{"norm_eps": 1e-05, "qk_norm": false, "lr_head": 0.00363, "final_lr_fraction": 0.0}
Each number is 128 + 24 x the weight over its row's rms, rounded and kept within 0 to 255. Layers, rows and columns count from 0. Numbers have three digits each. The size before them is the row's rms in percent of the matrix's.

# up: layer 4 MLP up, 896x256, rms 0.124, rows 442-450, columns 0-255
# down: layer 4 MLP down (transposed), 896x256, rms 0.0602, rows 442-449, columns 0-255
# gate: layer 4 MLP gate, 896x256, rms 0.122, rows 443-450, columns 0-255
up442 098:168143144136138160105124074149128179102120151186104111053125135115160120102149100133153113120142157086121153161131111086133149134166106139130132141122081188142120148109109109135155113144124117135145147143097138143155153128090080124103096132092115099145089121132122174148108126139138129141135122119079128100142106122116159114148128124160147143117161100137173107144137104162114116118081121110127142102090126132137104098101142120164122106100117096145124117093100104124143148143101134168102160129146127101140075155123118124078122132153087147100148118142159096117110122149147121120140123160113163134119088153143138111153122113177106112136108108135102111101108109099105175150131160127130111130111144152091099102100153129179127091132147197101129124150128097142132172119163147
down442 094:150117111150141122135118082147109117136093098122107149155128149127128153141132142118119131107133147199105131140143161122113131118116141129193127115065118124153167147187150128158080126168131103165088119081118083124118136104128161064125112102099119131133103089146126112168122107143129151162129128181059136139121092155135141147166096151124147147147155147150115136119135100152118143145194133128134118088119149131109148114112137152119151121122170140108134149134130096112106117096122129119132113135138145168116141106139139129131142140124126094175129158110111126117164141124133091138119161112119133123187106139148129147145132124119159151150117133143144095093132149125177153085080147119156118185085147111095095167157081120103147124142131129116123164160143176083135131119133116
gate443 097:152145111074106101147126101103132115137089117144113103140146133073136122100104122111133088142129120109117143149115145145117155147129150156132145158117153137151131131137117110126158117179116152177102097113144131117079166115136164135162127121147154111112089150081115095137137096144124177144120124163094105129105177065121143127100133130109100124103105132173136155097134127123078142117103098143144169130121097125159124154158084124122127114130161140124137116146125149094131106106118124118090117123118137144117135144131074138118157114165136115148151150149120091143158159130130082127132133132139157090119097152169164132122111091122113089108089147117144169121141144122125112143152191135162117120137097103142078108110171079169116124103148126106068118088167142128154126081138165
up443 095:142132153132108124173109150185133108146123137112133150121093100191130118145145134156110146168121137123124129127114157194134112106119153141130138122155109079100131150122099069084130064111118103136142140117094115127163098158114134143166111146108100104110149114137146092163090173143113117153154154141155125087136156073136132167119122141100137104160153106111143110149098133117112141102116097100100114162146150133132138069129132122129137118119090122103101171129149143098114093113169107126128118089142163092138142156131141144135129151152094133128153087145113137155097157116144099102082076084126146086115159136157150141142128171125135117121127128131123142123135119099081151113171177100141136108150103107130153128156121133120147106151136120166163094132179127137119126091124135
down443 094:105135145141116147151129125125136117119176132091167117129164135105112155114129159114173127095124133098145110080162098089117116092113099116091162137147126094108083149145153172156094141138163137159136167100144150141101155192146100171146149124174146114143163095137116124107121140130120078144125088147147135122150136154121116092130159109166166151093136124080142107095162147082135123119163119154099134159116106167131136153103179134150127110112149128111147107119155156141124111171145181090096147161130137106108103127145121154164091107135148119145100135136168127146183090168162126143080142127090102135140137128093118099136150092126133117125105103141151134107142177156141121136098110108101098122127122139143129120132153152136093119127112120129153124130103119154112152143178138
gate444 099:123112099150114126089148099136115118129114099159131115125144157114093132128126146146138131128130125099084148087152123122074117091091101144131154121134141097129163123150115104118105110066100105128142138116150159139144109098102105094176117110062149165127156176162107139137104071122110091110129112122115167129153098114180168133123121099115111120124152128103117180107091141130124098113115099117157159151170144147127179168142106158103161140151112155116122153124162124123131122139087161137139097128151134122164108153093158141132094151141133120163092117126127142172116144147151160051120129125152152134123153106107138158111112081143155146148101156086141111099135113106141080153115140102148142120150122148140124123148080127114143090095112137123163162143095126116102120123131152
up444 099:112179156146150158153095162091099154134162156124123094155133127136147117121112135131110115150129150137146138126134179131110117102121163110171120128160147159141120076162142142125125147161146127136142122120126107108141127135171156127123087140119118131148073132108133152077119129139110138150127132141148165129077129105137177182149146093110130127110129110153113090129176132138141128136126118111179140118136128137110112122137156077110129131178141080105118153107149133099095093089170117109163084115140132111146121130106109163126129142112145123141110150165126116113140148111121131147165132112143103112135173124143099123121148177133092133164127074128157103114128147115145137127160104128089174143129114107110167096125086128153096142152134218157141067119115137132112118145070156
down444 100:121151122103125150113102155131129132087139134150136125125132108159145090124103163147128116132103113120139108121161113131165132130087140120077112122104114146114134087111113087148150171160142138109123163159127155072140125160142121133074111115128094132115133140113105161116162143117170138115112153149134126089147146095106117111121150127141099151145074131155124138131132093099118073187144174107112112115076106131107138142116166136130109150075156146126099117109154093099100160125122109148139086226135149144107125127102088110143128148105100121113138175140172146135123129126158139166136119117125173136135129125138159110112164125119151103117158131127171135115128154118145139133087180157132109113165123135135096133098146083166170104104138110167159158137166151108109115132127114
gate445 098:143140151136147164153146151124104114134105111134117124158136131149087067110138102141094116137103140122143118112104095098133149118112127201142122133155136106158153158123085091105115125144154114192147152143083145126147139096094136130103147133127153167092138141099129137133114142092110139136145100139100128135127119147111148144151110099148125172123149115112164172161131099142214117162195153110126101106130126132122127166103163135113106155189146130136140145149116129128156147099163133132137102154127168111138096107114118134129107108080132086113111106114113099138146085158170139122136153143109102171125135097131103171131158154125124097118133114152144149173107114135146161131053118119127149137126115129153118095167111121095122107141156143133092113095095099125137156133104104
up445 096:144126110124135129086086127086124122143124160123104190071144113144144161129115208116142148159140127141132111116166134163125132093121155109133164116129179140125104107131095137147125123123159116104132141113118117081086132145145148105151122120171120118094140146125087129129103082185129138142120138086132113145139129086125177141141149092156123148153137181109158136114152112127134134144103111095143123150154160139128176134146126099157104089141162126140146106138117150143139106132123134118141121113104135157088123158149110130151100069106162099096133193114097127122109164130129151170129121135192150137102117134143120117131053097105116156129120105127175123140122147088133104137155117171096143112149086164114142154103136132121116123144117139137159125160112137150141080128136119
down445 101:100082147153087148134131110133150145115126156069138070102152092078090166157117143147133096079128133123079160140093138070182152139134127118132072100138176119123175162130138106164144150175120154099108107133142137096113158128097122141134141124148145126157125134142089118131124134147131116123153118127177146158142116165114139136163108132105137137151143154146093174153115113131147102123112115115140121135102135130101142114149132135074119155141102107160081095114092138137128123144116161141092141159156123179094124135155135132121150139125134149167069130127161092130162125147128150165133148145156125111123096127135144116149175152141136108146094123119125159135196135154138136139136145141111093128121145109124120125121165125158111079156123101097132132105133128145135157114079097
gate446 095:122160105107142169134087144116140147082168118162155141145153116113088126151124128137131161122132132104102142141169150142179139139128112161126180101128115151116157128160119155128114129128163168118131122127167098111145122126106167113138162170133144152095116111142123115133169099111166119152136128144186122121108139076158115114129148104119139107131119111117168092094148130120079120132159126149142161073105153135119111110095131130125118094089115142115173121176135141161125130100139123152126191110190141129115166109130150154081184117093101138113105141155121125103128132114140086130120160099112104150107120144099147145096089129135126132129104119123103087145111100132118153084102136149119149110137127109113104149111117140128120185117121101118163120145195067173128117136131147
up446 096:139108114066163128114109092144120146127140129126119140138146114167099145125175111109125113120116139105149117158164086115131130142146132132138131125097112106152144078118125102121091194119119087114132112130121128115111091142159117167138109104105130137133122139122124115111126142135186121117149129119140141146143132154108158109110146080152109141126150101137099172132144116078167106121128172143136102089115117139141102117206167099114132147152125104117159157077131157109077119172122090099175117154150122137139106177123142137151121131110137121130109113134139125131134191174125139137119141168123117095151140116168112184133134158125129134125143115123162122139115143086140104168174121112105144161092126147142100097148135142144141091133136162189091114135156136083188149141125147
down446 097:129091124128124134173181104093121099116143160149122160124128087113128111090133126128138143121146156163106105109124091134108117181120119106126170148122109097118148173121140119103139129136118129125116071127172119125151130136145103146125127119116099089093090118123098134117102121121113130142091109066150114133165141132116122121137126149129089167135133153142150084113107129157096151125112095122128149128099138139115136133086112130150081080074103118144123129136134114101145106127162167086164185147098160135151141150098148156094119134143110111053112098129150138132163123139117099150121125124151134129138123135145124107147126126150137161116044121177130117127132110087147122128124124137101103131147100107167114171105104160130065144117116099109083161116127095179106104102106135
gate447 095:136145131151119132113137134156127148112143126156111139123143120105101121071114201133145118154100109180109125113137139131144126158064132143139084126104162165118147136093133112118112113116139100137146114118127079163163126137134140146122152106129133157122154108119127145097139132129094134113101118153134143127087080105115169153121143161102100148133104060077175133101122145147092124108143108140120133159149118129145119148142113134146100106100133120145110136123139171089133114137082138126169132096100126130138117106131047123175134128169100134134133164186151093130122161124089161106119123113132114081130134100110127121137082108094103120155164128111127177148178125159142141108126124158143149132134157117163136093144116143119166141120100120149102177095136137066139104129093145
up447 108:102155123132185084122110155147106116124096161093143132097164146114125129160190085130104142137146118100167118139161110162172138114104165128106127120133111112096101086179129120119170114134164114119114145150121110110117132123157161152104132151063145059105104130139119082130155099155084137098156091122113064087144141160161110126144152161178169108153133113121128148138102121115113133087124140127125157093151167112138135104093148116161129144170123091168132142126145144133165087115155126119097097138111112139149134154127153123134146130161151128157143107103145117126127140134129075149142121135157117143116093085116142141151128116107125141109153103125130135132152113116144148120152118125119113090114135118122085156141107086157087096106106095157154115138158102153146126155125115
down447 106:127145140143141118118094134141136113138125146152090132143127128104151175112116111125120123091110096123153133133123175128145127107124115131167122115108091125121100121091094151111159164116103111121108147135117171131159085126197112174140120128176125129088150156123141140133150139144121149123122164169109127124124079157155154132156117192110146151090145123089132081098159152134120116148104060125146147157098136137138169148124134152073144152099145132132112149129124189150111149123112113170116068151138135083129130103142149127090153161171151104157142119162115115144146171119121135132111087183107172136084110129132155140092127117117097117132117139158129091139157104114124121100165135121130160113116126123139109122146124117121165158133131129078162127128104165098166096163141122
gate448 101:100147150114122134103165110103126160128115122161131112100157100119136123120142159142124093089168155128114153117140137130116106126132163122105157124131156164129120098164132119094171105135151061110126110141158124131169176128147127133187105110133142129149157162157162140126079113163137118165115127072159155145130131125151106157136118130071121112096144153143104096096117143113172153140097122100138133090142148156091127116100153122138125121114113126116179129134137127123162097126107145109154135106146114114188105100108179140133159102128126145111100115172124143138132108092140174148141135142152101120140091150146121142101113154150177100127148094128143136100116092083085117129105151110125102135139096115169185098133155137133116183096128133101138129188124122099115142150102154
up448 104:161137140131148159144136098130115141112127137089116122168095124122133131141109128075106111115115154171074138081122147125116128148131168124107108083117098106129115164174126142076151095128121149149085077147085147092135136133123152130151150144112178137146171101135109150118141139106119118174147113081135093146147160117163102133100119119125097141079128123160099162120133170136118105110124127132174114124114130100105111096088127155145173127159110113105154111130194117115118149142164130102147136118131139126148134133147100084158148137160158105167137113130175118133137130108152130118081091128121111077107109159164123115148138159103129133101146101139124135153089112097133121126126108117158106124109119149129158154127164180072107081137136104166116108107137146170117137099138105
down448 102:114129121148106139139109120139106112142156117122144110142138127158117124131105091191123168156138112125082095167087107176131153119122147147162113135144113094094150154071153118149127162120116124096109117121123144139130100171078132139130142100179133109149107124132128131145119139091126135127137142173158163112096128123135130126122159086193123153099150132115145124134141151148126117131120104153129090121159139112155143099165093154177104142149107135151159131106109096132143118129124137161100113116152132196105099120118133090095117136113138090171135129125156115096110121124108110142136146150138115116126165087113098114122127104128117151127109076130147133083117143186151174128098118144128134093096105150048107161111086155150127132167128122164145140062108106158136146121120147
gate449 094:124097144127155160124112138127128123149154090103122147085115140153159132158103133143138166129093126128107100076130155097109132102136126160134114109132146163108132185122124127137111143145116125117139169131111131135111162074106102092120144105155118119153106144117169095127151171105077096115133123126179147148136153134112199105093143115132156185116136160119138108082119136127132138077135113104126135174120120160158103170099085156145154127121125098077107150132113131095140149137137170097159095135149134123100128099104096095077133126105115143141102126167135152138087159114148096130096143099129126152090112115135164125149125139101141080122118156110120116084122149150130123151156158123160129062135164147114101146146125127119114148133108166105114084133147082121118127129109094
up449 097:116114160152091173097156110120130135100107095122106134119133121134111133107119127104083156111138155128119166097136122152106106141149125121149128127147131108130142125146185121125127076142117177094154150152126129158113101144135142142071123150132128142132146092106125122127140137158167203128142156142130137135088113132162088124140104138134133132176124086117077112136136092111128148116123139115144117128119169106133092112112148111159157146134169111131076163156168101126133095066148115125079108120096129147116126140139128163144152102124079103090120139096146132136143119141104119118183150166111087138101069117129111095095103093114110142132128101186154150105104170124165165092098144151135126124138108151060124133137113134144103154106147100133119142138144140167122117134119155
down449 099:138112118130103140123139125105125138128098119137125131138155110160165145095132116130129185097154115148140146113133175081161074140126105145132132139131155147136133128172144094108158120149092105107183135109143114128161113142195156131116157126136183108109128133090138114161088115144132169089147127130134120137141125072112142153132117115129130151168093094125119097127144115134123104112102145138138131149172172089158079103151124149140138147081150140151085145145093145151156116122130101127106078155130129132113171133120067113150098141099111151107124126129115148142151097133109096180128191124154103129122116123122157142118126111124160152146144067119134096110103097105140122086136128157073155127148145156094162088169108152136139137110125148169108116118092098129135121137144135
gate450 113:140080143097106139132119153123082162130121127124104125114147126096124154140134142154145155111115102102129111171101147144115166133122122113152129156149143119113153054099095154068108088172162106123085126155117133109151116090118119135111124134087125131142129123097128130112147101125073114131115133122110145094109128124157123162128098125151101081112143184128128134162155113092140107154120154116107091136118110141156150111073091151132159101107098142159144078102120151136118137151079094120170153147134129107125128103117108117080141069130130141111108172097134095139154155125080117150102114160156117141097101136159098153087142110131103155157114126121134099154124094143119078129118128112170156109097159129118161099154134091165162114141121165140122098114140115136116117106141128
up450 109:132091106121118144113099157138101133153143117118119160099134122123148127119103154129130124110122130123140106118170118118135117122156110094125171181135143129136151107142112081103121134155128135115105111105103140090158125152087157121123121103125129090107093125093138180141081145153122130165080135081139124080085145143123147144116091119162134087158116161128109134110146130111121100141118128131143145142146129133091142134103045128151134100114103148118128090103104140165089141159102074121178155143110171131159117115113123098144133098124117152113122170107126125150139146146084102163154111156130100161102085125120104127110129110084135111167107103104173127158111103153085111135131159073095154132127103137097131076110109078157148134106127156144186120130138100110125092134119113